config = dict(
    n_layer=12,
    d_mlp=2048,
    activation='squared_relu',
    bias='none',
    tie_embeddings=False,
    parallel_block=False,
    extras=['capped logits'],
    init_std_o=0.0,
    init_std_up=0.0323,
    beta1=0.95,
    beta2=0.99,
    lr_head=0.00756,
    warmup_steps=68,
    schedule='wsd',
    steps=4802,
)
Each number is 128 + 24 x the weight over its row's rms, rounded and kept within 0 to 255. Layers, rows and columns count from 0. The size above them is the row's rms in percent of the matrix's.

# layer 8 MLP up, 2048x256, rms 0.187, rows 134-160, columns 0-127
size [105  97 107 106  91  94 101  98 118  90  93  97 108  91 100 107  98  98  98 105  96  98  94 104 109 106 100]
[[128 155 104 124 123 138  73  90 126 109 147 136 135 122 117 116 177 128 114 133 129 110 128  84 174 163 159 133 117 117 146 151 125 124 150 119 125 135 124  79 104 145 135 146 135 178  78 112  84 119  95 166 160 157 112 158 114 134 161 136 140 148  72 134 147 137 106 104 118 128 136 131 116 112 137 153 150 144 113 125 144 113 166 129 101  87 130 136 124 181 122 138  90 133 180 154 169 156 177 111 143 156 144 107 145 108 106 109 127 100 160 137 138 157 124 150 117 143 139 104 104 123 154  99 129 100 115 143]
 [127 112 180 176  99  99 110 117 102  89 118 173  99 121 136 146 148 127 137  98 159 156 157  88 112 114 120 144 138  96 111 140  99 151 171 117 102 138 123 130 145 137 113 136 125 133 147 111 119 115 143 151  95 123 119 121 157 140 151 121 115 138 137 143 146 111 107 122 148 144 102 152 121 104  71 124 121 171  92 138 136 165 135 133 128  97 110 146 120 125 102 150 159 138 128 159 141 123 168 127 147 184 123 134 131 116  85  48 153 102 126 134 116 140 123 103 111 131 146 113 152 130 159 153 125 134 132 136]
 [175 122 147  93  94 152 136 153 154 129 136 130 126 103 138 151 101 132 113 116 132 131 141 155 106 129 177 143 106 151 128 162 111 118 144  88 159 139 126  90 123  86 152 146 172  74 142 141 130 117 120 156 163 121 122 162 141 114  81  95  85  97 115 103  95 158 129 159 156 106 120 148  98 124  82 136 132 123 121  83 122 153 139 160 126 109 109 119 144  33 126 168 128 136  96 123  90 167  93 112 107 116 149 117 133 131 131 137 155 133 124 131  74 111 119 135 118 127 111 119 116 149 112 142  72 155 141 171]
 [164 122 105 107 108 127 134 115 138 144 143 162 177 102 135 125 116 119 138 114  64 120  84 124 101 139 112 135 147 142 115  91 170 125  95 138 150 175 129 169 143  99 125 128 138 138 109 118 114 117 162 166 154  81 102 123 104 104 161 132 101 117 155 144 147 163 137 124  93 124 168 142 110 121 120 149 138  93 138 135 140  88 126 107 108 182 163 122 130 100 116 126 109 122 162 116 117 128 122 108 116 106 157 110 171 145 182 190 131 111 135 108 148  84 111 139 166 118 110  92  80 168 148  98 151  82 135 120]
 [131  88 131 161 177 158 138 123 115 135 118 155 109 142 114 158 128  76 108 133 120 139 154  91 141 122 149 112 136 151 118 126 135 138 121 151 152  96 125 140 131 120 137  93 132 180 149 162 105  97 137 120 139 130 141 146 120 152  76 134  80 140 127 149  94  76  99 124 119  62 126 137 117 128  83 126  87 151 115 168 113  93 117 126 103  85 131 100 139 105 125 134 144 138 137 165 113 106 131 108 148 118 113 116  99 134 115 165 150 140 114 113 132 132 128  94 145 157 139 108 142  94 151 125 121 131 107 133]
 [116 135 118 131 126 161 105 149 109 148 111 153 131 127 147  92 123 113 131 149 166 129 137 116 113 114 106 105 158 132 112 106 113 147 116 102 107 151  94 175  97 131 162 138  76 124 115 138 113 173 117 126 128  89 125 185 158 103 143 106 154 112 123 165  89 117 146 190 108 107 156 115 141 156  88 150 134 152 161  47 154 108 127 106 110 163 147 142 126 114  99 183 133 105 165 104 150  89 103 133 188 164 120 131 150 108 131 128 151 124 148 120 131 141 156 128 125 121 160 144 114 164 127 174 117 142 121 168]
 [154 117 133  98 156  93 120 134 144 142 161 138 149 110 106 127 105 153 128 143 138 175 115 126 133 165  75 110 123  89  95 106 128 113 146 112  97 163 131 135 115 136 125 143 105  84 107 127 154  81 126  94  98 155 166 103 165 131 130 127 156 146 111 117 104 116 163 131 113 137 129 104 129 178  92 139 154 131 174 121 114 152 165 126 131 166 118 117 145 140 139 124 114 140 139 145 159  79 138 140 102 123 126 119 106 123 119 146 122 103 172 151 139 137 108 135 108 123 106 157 152 102 107 126  79 125 140  77]
 [126  80 120 134 185 119 118  91 145 149 147 134  80 118 132 135 120  93 118  96 124 171  64  74  94  99 126 142 115 134 118 137 114 166 135 102 100 176 104 158 155 117 167 105 132 161 127 143 102  88 112 176 125 114 131 142 179 111 120 147 101 131 135 135 121 145 142  99 118 115 154 186 149 120 150 121 141  91 122 118 155 128 159  90 143 151 126 120 129 154 121 116 157  83  98 101 134 129 133 151 153  76 153 109 148 120 127 113 105  87 141 108  97 116 134 141  77 120 116 128 114 153 103 161 134 143 144 144]
 [176 119 104 174  98  90 155 115 130 148 121 111 169 121 159 163 120 115 161 137 113 174 129 114 119 134  87 127 111  99 150 147  51 168 137 121 153 144 134 139 137 112 136 125 146 129 137 135 112 133 112 143 105 172 121 146  59 163 128 125 159 153 103 139 133 174 129  89 113 155 136  85 135 137 136 140 155 162 127 131 118 135 181  90 128 120 125 146 136  94 132  91 103 113 143 133 115  97  92 141 131 110 136 142 120 143 122 134 121 103 139 175 150 109 142 103 127 136 162  97 159 129 145 111 107 157 115 146]
 [134 143 127 115 186 127 109 114 135 119 136 145 124 181 121 117 144 137 129 124 135 140  96 119 110  91 112 146 139 114 107 131 161 115 114  85  96 108 119 112  96 157 138 159 145 139 137 128  79 169 132 157 111 126 153 135 165 122 130 130  99 151 138 121 166 125 118 124 108 156 148 127  91 138 114  86 137 146 110 151 116 151 133 168 170 159 111  92 122 106 129 187 111 131 120 156 129 133 123 115 160 160 114  94 148 140 134 134 134 153 145 145 128 126 136 130 153 140 119 110 120 131 133 178  97  93 125 154]
 [115 161 176  98 149 148 128 155 130 158 130 148 142 107  86 130 145 107 126 120 119 190 126 139 114 132 148 134 131  67 112 128 106  97 117 105 143 123 147 119  85 177 125 106 139 149 120 111 133 200  96 125 170 130 101 162 105 114 182 121 156 134 128 115 104 192 128 181 124 153 143 108 129 119 118 119 143 143 153 165 139 157 124 149 152 125 117 149 142 114 171  94 118 175 127 178 157 153 108 105 155  99 117 102  90 106 144 106 125 139 129 129  71 151 140 148 112 141 110 145 161 127 110 166 145 120 155 123]
 [140 105 148  81 112 157 128 124  98 105  99 146 142 145 142 130 137 104 160  65 133 104 147 146 136 145 134 155 135 145 153 105 137 147 131 137 173 110 152 109 141 130 130 112 118 120 118 152 140 148 126 107 145 154  70 104 110 109 132 151 130 149 115 136 131  91 120 179 148 149 137 141 105 169 143 156 140 150 102 127 123 115 126 109  95 151 134 128 117 120  57  77 102 136 121 118 101 145  97 176 118  93  96 143 143 129  95 136 112  89 117 138 154 130 152 136 156 142 101 121 143 137 127 136 119 193 123 164]
 [131 130 149 126 115 172 154 110 134 162 121 141 159 131 129 110 141 120 144 145 153  99  85 113 139 177 120 127 103 120 146 154 138 117 130 110 172 122  95 117 130 132  97  84 131 133  63 147 127  64 153 125 116 139  75 167 116  92 124 119  79 121  71 112 184 106 200  64 129 133 111 155  90 132 132 166 148 108  86  86 136 163 143 136 117  93 127 116 141 127  95 115 134 137 134 102 137 116 110 151 129 155 159  91 128 151 147 129 124 109 110 121 180 115 124 107 114  87 139 133 142 133 112 155 126 120 103 142]
 [167 134 137 130  94 114 109 131 119 113 141 166 145  65 143 135 159 143 117 157 119 137 119 126  87 131 154 129 143 122 125 162 124 130 171 141 139 127 148 149 155 104 102 109 166 117 105 183 104 149 121 134 125  75 150 185 121 145 131 113 142 114 124 110 152 147 175 122  91 139 121 105 155  95 135 146 116 100 106 145  94 179 113 156 137 141 136 125 156 144 156 108 115 155 123 121 144 119  99 113 161 115 162 149 110  99 137 131 148 134 111 111  97 146 176 120 123 125 132  89  97  82 143 132 115 159  88 154]
 [134 118 120 108 126 144 149 140 105 104 154 147 142  85 140 109 140 174 137 132 148 126 167 108 138  82 132 146 173 132  88 117 143 157 113 171 121 134 127 115 144 138 124 107 120 134 128 139 118  86 124 140 130  81 113 141  71 115 142 138 167 184 138 149  97 138 103 159 150 162 123 140 106 118 166 116 138  99 104 111 145 174 100 147 112 112 111  89 121  88 120 107 106 133 137 126 121 135 136  94 154 160 157 125 127 136 139 115 125 102 161 128  78 141  87 142 160 157 136 115 174 125 154 145 128 123  99 121]
 [184 138 154 124 188  88 152 134 151 154 145 161 176 137 134 139 101 114 133 115 106 110 171 121 143 147 127 107 112  99 150 120 130 163  99 171 135 101 125 151 174 121 128 104 140 169 142 143  99 163 187 128  77 126  86 156 162 122 104 156  96 132 120 115 118 108 130 146 142 204 124  73 103  96 128 131 109  89 128 160 150 162  99 150 131 110 136 102 113 130 119 102 120 141  98 135 101 104  95 145  98 128 107 134  90 136 125 196 157 122 135 101  96  95 136 125  77 150 133 115  79 145 168 137  78 129 124 150]
 [107 131 144 134 113  97  98 102 139  97 118  98 150 141 123 134 159 107 132 135 133 116 125 144 122 115 107 130 115 146 153 108 129 132 120 149 129 173 134 133 159 106 120 180 170 133 149 127 151 120 110 134  97 150 125 146 185 155 136 141 110 129 154 113 125 146 128 131 129 118 171 132 118 124  92 158  98 108 112 143 124 175 120 158 111 145 147 103 133 158 133 125 109 112 215 140 128 130 122 146 170 103 116 157 126 128  94  95 142 120 143  94 137 114 101 136 141 128 119 125  95 111 123 132 112 163 104  51]
 [156 107 154 145 125 108 105 105 133 167 144 126 147 126 115 134 107 121 139 135 127 139 152 141  99 129 125 199 140 133  86 156 126 123 188 148 138 149 147  89 113 152  83 124 109 158 118 162 112 118 144 136 152 153 131 172 141 151 144  80  70 139 151  99  84 140 119  83 109 159 106 148 126 110 119  93 145  61  95 124 147 162 103 123  75 163 180  92 100 129 118  95 142 149 152 113 161 142 137 142 111 118  96 108 135 136  94 144 155 147 138 147 114 105 112  98 159 122 135 161 113 118 117 130 127 142 152 149]
 [125 151  99 178 134 108 181 130 131  97 170 109 170 141 116 136  98 145 119 130 137 139 139 133 133 135 116 128 137 129 122 109 143 144 135  95 124 162 156  72 131 114 133 122 137 162 127 144 163 123 135 112 125 112 155  94 145 128 135 129 103 123 113 126 119  81 148  97  79 157 125 102 130 108 122 113  93 145 117 163 123 114 163 146 133  93 112 125 119 131 128 100 122 116  97 121 125 118 129 139 127 101 131 102 195 134 128  96 126 141 135 138 128  98 108 138 128 151  76  76 120 138 158 123 107 136 139 104]
 [152 103 120 156  99 135 127 138 117 154 144 129 123 118 124 169 122 108 133 146 126 138 144 134 147  80 156  94  97  79  88 141 134 159  97 167 144 156 151 112 131 102 141 123 115 126 140 117 141 119  82 102 156 100 148 132  98 126 136 107 120 143 164 167 155  98 112 120 145  96 132 111 115 122  98 145 135 168 111 136 155 154 114 128 134 126 117 143 147 125 100 121 138 167 149 155 149 159 129 112 114 146 186 155 143 125 150 142 121 117 136 156 130 143 106 138 149 121 182 144  98  95 108 108 112 146 137 146]
 [136 132 125 135  85 143 154 139 157 122 129 124 152 134 105 143 135 140 149 117 106 123 118 148 128 141 165 108  96 165 104 138 129 110 194 149 128 145 145 117 126 121 109 186 101 108 156  94 115 115 127 126 134 114 134 118 128 114 110 122 132 173  96 127 138 158 136 171 129 151 123 144 114 112 136 146  66 128 139 118  98 101 119 213 108  93 107 107  87 148 139  79 127 144 104 104  93 102  85 150 128 111 125 122 101  78  84 113 134 134  99 122 110 143 102 123 127 168 125 166 155 134 122 122 140 130 191 121]
 [ 87 121 138 118 141 132 124 154 163 152 122  94 141 146  73 111 139 183 127 118 149  96 142 119 133 117 131 113 133 168 164 127 127 146 155 142 101 151 108 149 125 112 145 145 110 127  97 144  89 146 162 157 131 107 131 147 119  81 143 123 103 116 112 122 138 117 110 121 186  94 135 127 140 126 114 115 145 112 148 155 146 170 168 101 116 138 191 129 149 101 133 102 117 133 130 132 131 158 124 159 111 143 160  91 154 131 119  96 150 111 131 153 155 107 131 157 158 118 121 125 130 153 100 144 132 152 140 147]
 [135 131  79  96 156 142  95 106 122 149 124 150 138 116 143 170 102 112 124 149 137 131 121  90 117 131 106 152 112 125 158 118 117 109  89 121 125 130 121 135 132 107 127 148  80 156 108 183 108 133 140  86 155 139 123 120 190  97  84 118 129 129 114 159 120 139 126 151 121 111 137 100 125  93  95  83 139  81 119 161 152 115 155 128  86 108 159 135 106 112 143 108 184 126 150 113 181 127 124 150 120 127 133 125  99  90 118  96 152 138 146 125 159 102 107 156 140 142 129 161 108 129 125 124 125 109 114 120]
 [143 106 108 139 127 148 102 122 118 132 139 128 102 164 159 186 157 144 109 114 104 135 114 136 125 124 144  98 114 147 129 112 161  91 116  96 108 106 106 130 132 130 157 143 138 157 139 103 135 146  73 145 142 161 136  48 125 158 114 142 110 142 121 174 120 110 137 136 129 180 129 162 156  94 152 114 116 146 106 134 131 132 126 156 127 132 137 116 111 106 160 147 129 127 164 109 143 177 141 131 108 148 180 140  90 113  95 128 170 155  95  87 109 107 155 135 157 139 145 156  74 168 140 130  73 109 129 128]
 [165 116 128 116 114 154 141  79 100 138 136 175 109 127 104  76 160  72 125 125 137 153 127  91 105 151 109 110 121 142 138 113 123 121 137 160  96 135 140  94 143 122 142 157 132 139 142 110 142 138 120 143 153 172 105 103 152 149 118 172 171 147 147  99 154 148 150 156 128 136 141 197 141 147 149 147 116 126 122  98 143 168 130 157 127  97 113 140  95  96 160 130  88 127 125 139 173 135 139 128 143 134 156 134 146 135 134 129 126 139 119 107 119 168  98 146 105 145  82 131 151 159 128 127  75 139 166 131]
 [127 105 105 179 134 113 123 157 116  86 107 135  86 120 155 137 118  81 104 135 150 160 137 136 107 185 107 187 125 165 185 150 120 134  85 112 128 143 114 107 141 117  99 158 144 121  66 139 118 118 149 143  96 135 171 179 124 134 161 155 127 155 120 139  85 139  80 145 125 109 103 145 127 136 125 134 128 132 145 140 135 128  98 104 129 149 161 109 110 126 123 113 153 145 116 158 129 134 142 102 153  96  98  98  73  93  92 126  80 136 156 146 144 148 111 123 190 150 122 119 143 114 107 120 121 164 114 151]
 [100  89 140 133 130  99 126 136 112 132 139 137 176 136 121 124 142 121  67 147  68 111 135 173 124 107 113 116 142 127 108 155  96 127 151 144 106 128 132  98  65 116 144 155 143 130 147 156 100 141 138 152 126 126 155 168 152 130 177 145 133 140 117 118  92 115 137 132 123  94 143  87 119 135 135 150 150 101 117 180 149 137 133 119 127 139 113 107 137 122 113 174 128 125 136 116  69 106  67 153 122 101 126 110 131 174 138 141 194 122 105 147 170 140 135 167 166 160 127 110 145 129 136 145  92 139 111  96]]
# layer 8 MLP down (transposed), 2048x256, rms 0.19, rows 134-160, columns 0-127
size [100  91 107 111  96  95 100  94  98  93  90 105 105  97 100 104  88 101  96 107 100  98  93 101  92 107 103]
[[120 142 112 117 136 130  82 160 133 148 106 105 108  81 108 147 125 110 115 113 114 108 129 131 128 155 111 122 102 128 143  72 129  83 120 162 152 140 113 134 109 146 110 129 148 158 153  97 136 137 123 158 143 115  96 160 146 106 121 107 118 122 137 103 115 129 110 152  77  75 127 138 118 116 181 176 134 147 118 115 120 130 134 124 144 133 123 127  88 197 100 117 116 115 119 133 143 104 165 105 109 176 127 134 138 113 143 135  97  98 163 128 173 100 121 133 130 150 143 120 125 119 101 100 109 110 151 129]
 [125 121  97 156 202 146 175 136 145 114 116 150 134 117 164 147 108 146 108 156 174 148 107 161 120 149 134 149 128 159 128  83 129 106 113 144  98 149  75 135  78 129 124 111  98  67 118 158 149 118 159 102 138 115 182 103 105  63 117 153 131 172 142  64 139 152 111 133 169 162 103 127 137 134  95 123 104 111 138 109 122  89 177 135 161 163 106 154 125 140 125 134 135 177 159 108 146 136  94 104 149 172 108 135 122 151  85  94 123 138 105 153 168 130 150 102 129 133 143 136 147 110 121 127 151 130 141 139]
 [124 134 128  91 166  94 106 106 130 144  86 115 145 118 120 127 127 107 135 118 128 128 161 138 136 111 140  99 104 126 192 103  91 143 132  97 124 143  92 139 106 113 123 101 104 155 150 130 121 108 115 129 127 136 136 125 132  99 132 147 111 109 124 103  94 153  80 140 132 150  96 114 139  85 122 136 150 138 155  84 165 113 124 156 133 111  97 178 156 140 130 112 131 139 152 126 126 166 121 123  73 149 125 147 133  39  79 109 117 116 164 142 117 123 128  93 158 135 130 122  98 136 148 118  92 156 124 121]
 [131 122 161 139 146 103 134 133 145 178 160 133 158 124 143 118 116 111 126 116  79 140 114 130 124 118  95 122 130 121 136 117 173  88 119 118 131 135 129 143  98 108 133 162 116 140 153 131 133  96 135 149 129 111 100 159 103 166 138 136  78 121 141 139 145 111 112  87  76 135 137 104 121 129 123 130 129 120 127 149  96 173 146  46 128 110 146 110 113 124 121 123 135 156 157 109 172 117 137 141 124  98 168 107 121 131 155 173 133 111 168 132  73  79 138 108 194 151 119 159 132 132 169 154 104 130 114 107]
 [103 142 104  94 115 125 120 112 163 143 125 141 150 120 126  57 123 127 172 172 128 149 141 126 125 111  96 129 146  96 156 136 136 114 172 165 147 160 177 136 119 118 143 115 135 138 122 146 119 107 135 168 124 116 150 142 132 186 115 125 110 113 140  79 105 113 131 138 175 187 117 121 117 148 128 120 114 159 143 142 113 111 130 120 111 130 142 104 139 122 124 105 144 144 123 175 141 103 130 120  84 164 111 177 124 179 128 154 116 104 107  49 159 134 169 120 121 127 152 119 135 155 123 164 133 157 138 125]
 [145 106  98 157  97 135 145  85 140 120 131 134 125 128  89 147 129  89 147 105 117 130 135 151  98 144 102 143 101  94 139 116 137 114 120 135  99 139 104 111 153 183 119 157 169  91 105 125 129 141 113 124 180 179 150 133 107 104  91 112 100  97  86 126  93 109 100 119 167  97 146 171 146 100 108 125 149  89 164 108 159 116 103 107  84  99 152 100 148 163  88 107 172 127 125 119 136 145  98 133 119 147 135 127 103 110 146 117 125 113 110 127 100 135 112  99 130 124  97 123 134  75 109 130 156 100 126 135]
 [116 133 117 115 139  99 135 154 129 114 119 134 135 140 106 117 144 187 116 160 119 146  92 150 119 127 132 120 150 100 157 125 161 108 127 132 187 121 185 117 117 113 133 150 154 145  89 132  94  98  79 154 158 152 144 145 150 122 112 118 109 134 118 153 116 113 147 135 100 140 133 115 152 134 156  99 152 103 105  95 144 110 107 129 131 118 147 157 121 127 129 142 113 116 136 111 125 157 154 159  88 119 105 115 120 137 127 130 116 160 167  85 173  79 131 137 133 143  93 188 121 101 122 130 148 120 138 143]
 [163 133 113 135 205 132 105 126 139 122 131  99 110 136 142 117 137 116 122 131 155 141 122 128 136 112 101 127 151  96  98 163 159 110 164 133 108 109 114 142 155 108 162 133 145 139 125  94 137 147 109 104 110 123 154 105 110 149 125 110  97 132 139 145 171 177 118 109 141 128 118 112 123 108 101 136 133 105 110 125  77 139 138 118 138 142 143 108  95 116 132 113 140 138 102  78 122 135 124 135 122 159 109 116 132 158 122  87  91 168 140 123 131 112 142 149 111 137 123 180 119 171 133 104 124 123 150 174]
 [150 157 137 132  97 100 172 142 124 167 147 133 136 152 158 100 142 135 131 152 103 130 126 126  79 119 100 143 159 130 111 155 127  97 117 141 126 139  89 108 119 125 118 132 118 198 110 131 104 128  97 119 136 144 171 107  91 163  91 150 131  78 139 114 125 123 101 158 137 100 136  98 130  87 100 136 111 140  73  97 120 144 129 124 157 161  93  77 163 143 163 113 145 150 155 118 111 130 151 118 138  98 139 164 119 135 152 103 121 103 109 118 107 151 112 143 143 123 130 183 136 146 136 139 126 134  81 113]
 [133 134 124  99 132 100 104  98 146 123 145 109 179 145 113 115 148 176  98 158  79 105  94 108 127 156 121 107 122 115 121 161 122 132 116  75 146 160 107 131 155 141 119 133 145  96  92 126 138 170 133 158 112 127 171 144  82 144 161 130 103 144 146 122 145  55 185 146 136 112 131 150  81 142  83 103 127 122 147 166  95 146 157 124 147 137 113 105 176 120 111 142 138  85 114 167 126 110 151 126  80 142  87  96 129  94  99 132 104 139 111 115 145 127 175 144 110 128  90 111 137 127 109 154  92 104 145 143]
 [162 122  83 165  78 126 146 106 103 131 161 122 130 110 148 132 140 126 131 149 123 131 108 127 128 126 107 126  91 151 156 106 103 167 118 134 134 155  90 144  94 161 117 120 160 142  77 186 109  80 118 176 118 162 136 142 132 128 105  89 119 135 125  98 126  88 104  91 115 115 114 118 145 132 119 125  96  98 109 122 156 118 155 131 121 126 124 112 133 109  92 144 175 120 108 118  66 122 126 106 142 175  94 105 141 138  80 160 150  90 122  87 125 102 142  80 145 111 159 102  97 133 154 113 109 135 102 106]
 [176 120 146 114 131  98 101 129 108 136 125 132 181 121 153 115 139 145 160  99  59  95 143 117 111  90 136 139 131 186  95 125 145 127 159 137 102 115 119 128 140 148  70 135 128  88  99 134 160 124 122  90 120 147 166  87 117 122 127 112 114 105  84 136 131  97 108 141 137 120 118  85  92 161 130 142 114 126 119 142 134 175 137 122 136 154 136 102 117  96 130 138 151 110 143  88  84 116  93 108 122 139 127 148 123  94 174 123 147  81 119 115  96 130 104 123 145 134 126  91 141 125 148 122 162 128 136  87]
 [109 151 134  90 132 161 130 111 128 165 120 135 105  98  62 126 127 104 120 155  98 143 125 131  96 115 143 159 124 102 169 137 147 164 165 101 123 153 116 148 121 155 145 128 142 114 108 163 136 144 119 119  94 125 107 158 156 126  91 131 141 166 134 129 160 117 143  86 166 130 131 122 134 158 118 115 140  74 115 115 138 119 136  83 129 116 165 121 154 105 146 169 122 100 130 104 103 136 109 131 138  83 119 116 146 129 135 154 150 101 113  84 117 127 133 133 140 160 121 146 137 136  96 143 125  91 101 125]
 [ 88 103 136 159 119 116 164 113 118  92  97 105  90 110  93 152 109  93  90 103 134 135 142 116 111 108 111 121  97 149 150 117 122 133 141 120 134 160 167 173 109 148 163 132 118 129 107 151  99  91  99 100  94 141 134 167 126 107 138 134 137 132  89 108 153 148 143 149 142 141 157 120 142  91 174 134 134 122 122  78  96 122 121 118 133 134 121 162 124 118 137 158 106 136 131  93 124 113 137 107 139 124 142 164 130 107 164 121 137 123 129 118 173 155 107 126 144 104 116 148 147 150 162  95 130  75 167 102]
 [100 133  83 120 133 121 132  99 129 101 135 122  85 131 115 146 108 132 129 142  91 194 121 156 116 131 102 137 113 130 159 106 160 106 116 153 128 119 133 124 102 133 103 115 178 107 164 103 145 135 157 123 101 125 148 181 123 176  98 159 153 136  92 138 127 110 121 169 112 125 130 143 110 124 186 142 161 103  93 112 117 105 172 178 151 119  95 104 118 152 111  92 154 108 114 129 118 164 152 140 155 129 119 142 142 134 141 138 104 108 102 160 129 170 107 174 150  93 108 159 146 118 146  72 151 120 101 119]
 [110 126 172 114 144 122 131 135 110 128 139  91 136 128 150 174 141 149  93 110 124 111 122 148 142 111 143 107 110 138 147 129 123 146 112 121  72 102 122 136  99 161 113 120 133  99 110 131  97 155 144 126 101 117 136 131 141 167  86 138 128 139 120  97 146 154 148 133 157 138 157 112  68 108 112 159 113  94 156 101 151 151 116 123 153 115 113 125 107 142 154 151 120 137 103 101 125  95 128 108 148 128 160 118 131 148 118 143 170 119  70 110 116 107  85 130 149 129 123 110 105 125 128 120  78 103 103  84]
 [131 119 107 122 162 168 141 103 135 130 150 172  99 139  99  72 129  97 154 141 148 145 108 127 147 136 110 156 103  96 121 164 144 118 162 127 109 108 117 113 151  97 108 127  94 144 123 129 114 151 141 128 132 145 123 117 147 106 139 196 157 107 112 115 112 128 156  85 142 156 120 124 133 147  82 140 147 115 134  93 128 128 101 107 141 101  77 163 143 133 136 105 111 165 109  95 162 135  70 133  95 111 146 150 116 119 125 135 138 139  91 113 138 151 156 117 118  95 140 165 121 116  92  84 169 131 123 112]
 [107 129 112 110 116 118 123 108  97 130 150 155 121 100 162 136 141 125 126 104 145 141 173 110 116  99  84 116 180 151 162 102 150 131 137 132 141 139 133 103 179 104 118 134 114 149 119 125 108  63 102 201 183 139 125 149 114 127 104  94 133  87 154  93 131 144 124 144 178 155 129 130 149 105 108 118 129 127 128 147 123 117 102 121  92 172 117 127 126 114 127 131 134 107 131 124 123 136 122 147 123  83 167 119 140 121  92 108 132 158 175 110 123 146 144 115 145  99 104 138 113 137  78 137 101 148 111 176]
 [143 184 127 117 149 126 140 116  79 135 180 130 145 148 140 105 116 132 134 124 121 121 123 106 123 169 144 152  96 139 145 115 136 134 160 128 119  95 132 140 119 155 122 102 167 122 111 134 129  64 149 113 185 147 153 127 136 143 140 142 130 152 116 133 190 126 148 127 128 133 115 126 118 176 200 107 143  90 138 159 151 167 122 164 100 128 128 115 131 112 156 152  90 165 109 135 120  97 107 148 155 153 139 155 118 130 148  97 147 122 158 107 118 131  77  92 201 129 130 101 139 128 128 106 135 140 130 142]
 [123 152 116 115 114 106 164 100  99 138 118 146 109 110 104 139 105 127 151 132 107 125 123 116 137  96 133  87 132 104 128 167 147 161 150 125 123 170 127 162 159  93 133 125 158 121 149 116 107 139 106 129 142 123 161 139 111 156 132 128 121 136 155 164  99 107 112 147 103 108 115 120 186 148 101 128 118 119 101 126 132 165 104  82 124 133 138  99 147 118  80  76 132 153 171 139  61 166 124 138 137 138 171 126 115 158 108 137 127  85 173 117 136 153  88 132  92 151 156 132 138 103 114 131  91 146 123 138]
 [145 135 155 155 164  94 166 117 133 122 120 127 133 116 129 118 147 149 106 137  89 158  91  83 139 128 154  99 107 126 129 115 127 131 118  81 152 126  80 145 131 129 127 155 165 149 163 121 144  97 167 115  92 139 107 136 153 128 169 141 127  89  98 130 123 157  91 159 111 113 112 102  95  88 162 119 105 120 139 129 101  97 119 141 142 159 125 128 125 139  96 128 135 141 153 155 149 163 143  98 133 171 109  84 151 170 154 111 168 123 102 164 133 148 164 127 167 136  96 153  93 142 125 131 123 117 143 126]
 [158 145 148 135 107  76 107 134 160 120  71 116 105 140 164  67 148 133 103 117 127  82 169 126 122 136 101 126 135 145 157  73 100 135 177 106 131 112  88 134 135 106 129 133 127  96 176 112 131 152 130 125  99 137 151 135 143 137 130 175 106 123 109 113 108 164 116 101 103 118 104 105 124 127 101 126 155  59 147 151 124 110 155 120 167 150 101 148 143  61  88 121  80 126 153 135 151  95  88 121  89 135 131 137 123 105 114 141 125 145 132 151 126 119 140 141 157 124 124 154 107 113 108 122 108  89 159 131]
 [131 136 124 123 146 126 118 104 189 119 162  91 101 121 125 155 141 142 135 109 156 153 158 106 118 158 107 141 129 144 136  96 130 147 123 126 140 104 102 113  83 126 127 121 102 135  98 126 140 141 145 101  79 144 112 125 164 114 150 114 163 101 136 127 140 124  92 134 132 147 170 113 119 121 138 122 149  85 151 121 146 132 113 102 133 150 117 167 116 125 130 118 132 113 143 111 104 156 125 127 108 169  87  72 102 162 143 106 120 181 125 149 111 117 140 128 137 116  70  80  85 160  87 144 137  83 126 124]
 [144  52 110 113 123 113 118 112 117 152 109 131 132 128 113 156 105 184 107 121 117 142 112 104 106 108 141  65 147  84  77 150 102 145 143  99 131 120 175 104 116 101 136 112 111 106 144 164 147 107 117 135 142 111 140 122 154 118 148 145 166 153 130 128 141 134 199 116 151 117 123 125 126 110 117 102 157 164 119 104 104 127 102 124 128 157 172 140 125 142 160 124 134 115 100 150 106 113 148 110 156 118 112 125 130 108 165 138 137  97  90 146 144 125  96 153  89 130 133 142 144 172 145  92 135 156 136 128]
 [138 126 118  90 123 113 110 113 152 149 121 104 136 109 116 164 142 112 166 144 130 165 105 115 134  92  97 128 124 158 146 112  87 107 111 150 109 109 149 169 109 150 148 113 102 144 140 160 161 108 138 128 123  70 150 101 100 118 113 137 107 143 113 137  96 158 113  98 111 109 132 125 122 115 105 148 130 137 131 139 151 153 118 137 173 157 123 167 165 151  89 125 143 113 139 131 134 108 138 116  78  95 132 173 156 169 129 128 145 145 104 141 165 113 163 115 138 148  91 149 103 151  86 122  92 153 117  95]
 [142  98 104 135 126 124 116  96 129  75 130 129 139  91  98 131  70  91 147  91 144 178 116 144 112 145 109  98 139 112 158 102 147 164 122 156 103 165 158 111 161  67 152 125 108 123 111  98  72 112 124 127 119 185 122 147 129 156 151  94 142 131 150 116  91 123 116 124 123 125 143 178 112 160 156 127 139 183 146 117 143 133 113 124 138 119  92 100 170 149 110 123 151 145 138 143 137 135 122 120  98 166  98 135 115  78  78 127 119 134 194 127 111 137 102 143 139 136 106 114 105 106 132  96 144 141 125 130]
 [112 164 107 165 169 142 170 155 110 111 113 150 149 120 115 129 108 107 132 119 135 105  84 196 114  81  99 147 171  85  99 127  93 118 137 132 128 113 106  99 142 119 118  96  94  84 139 135 151 128 136 103 147 135 148  86 125 134 164 119 111 142 130 128 125 142 134 159 119 167 128 130 108 111 165  92 171 126 123 175 126 151 149 131 139 128 161 153 122  96 117 121 127 155 136 145 130 125  91 148 125 111 131 141 144  98 108 119  88 111 163 125 118 141 108 111 143 149 166 103 148 101 166 115 142 146 131 102]]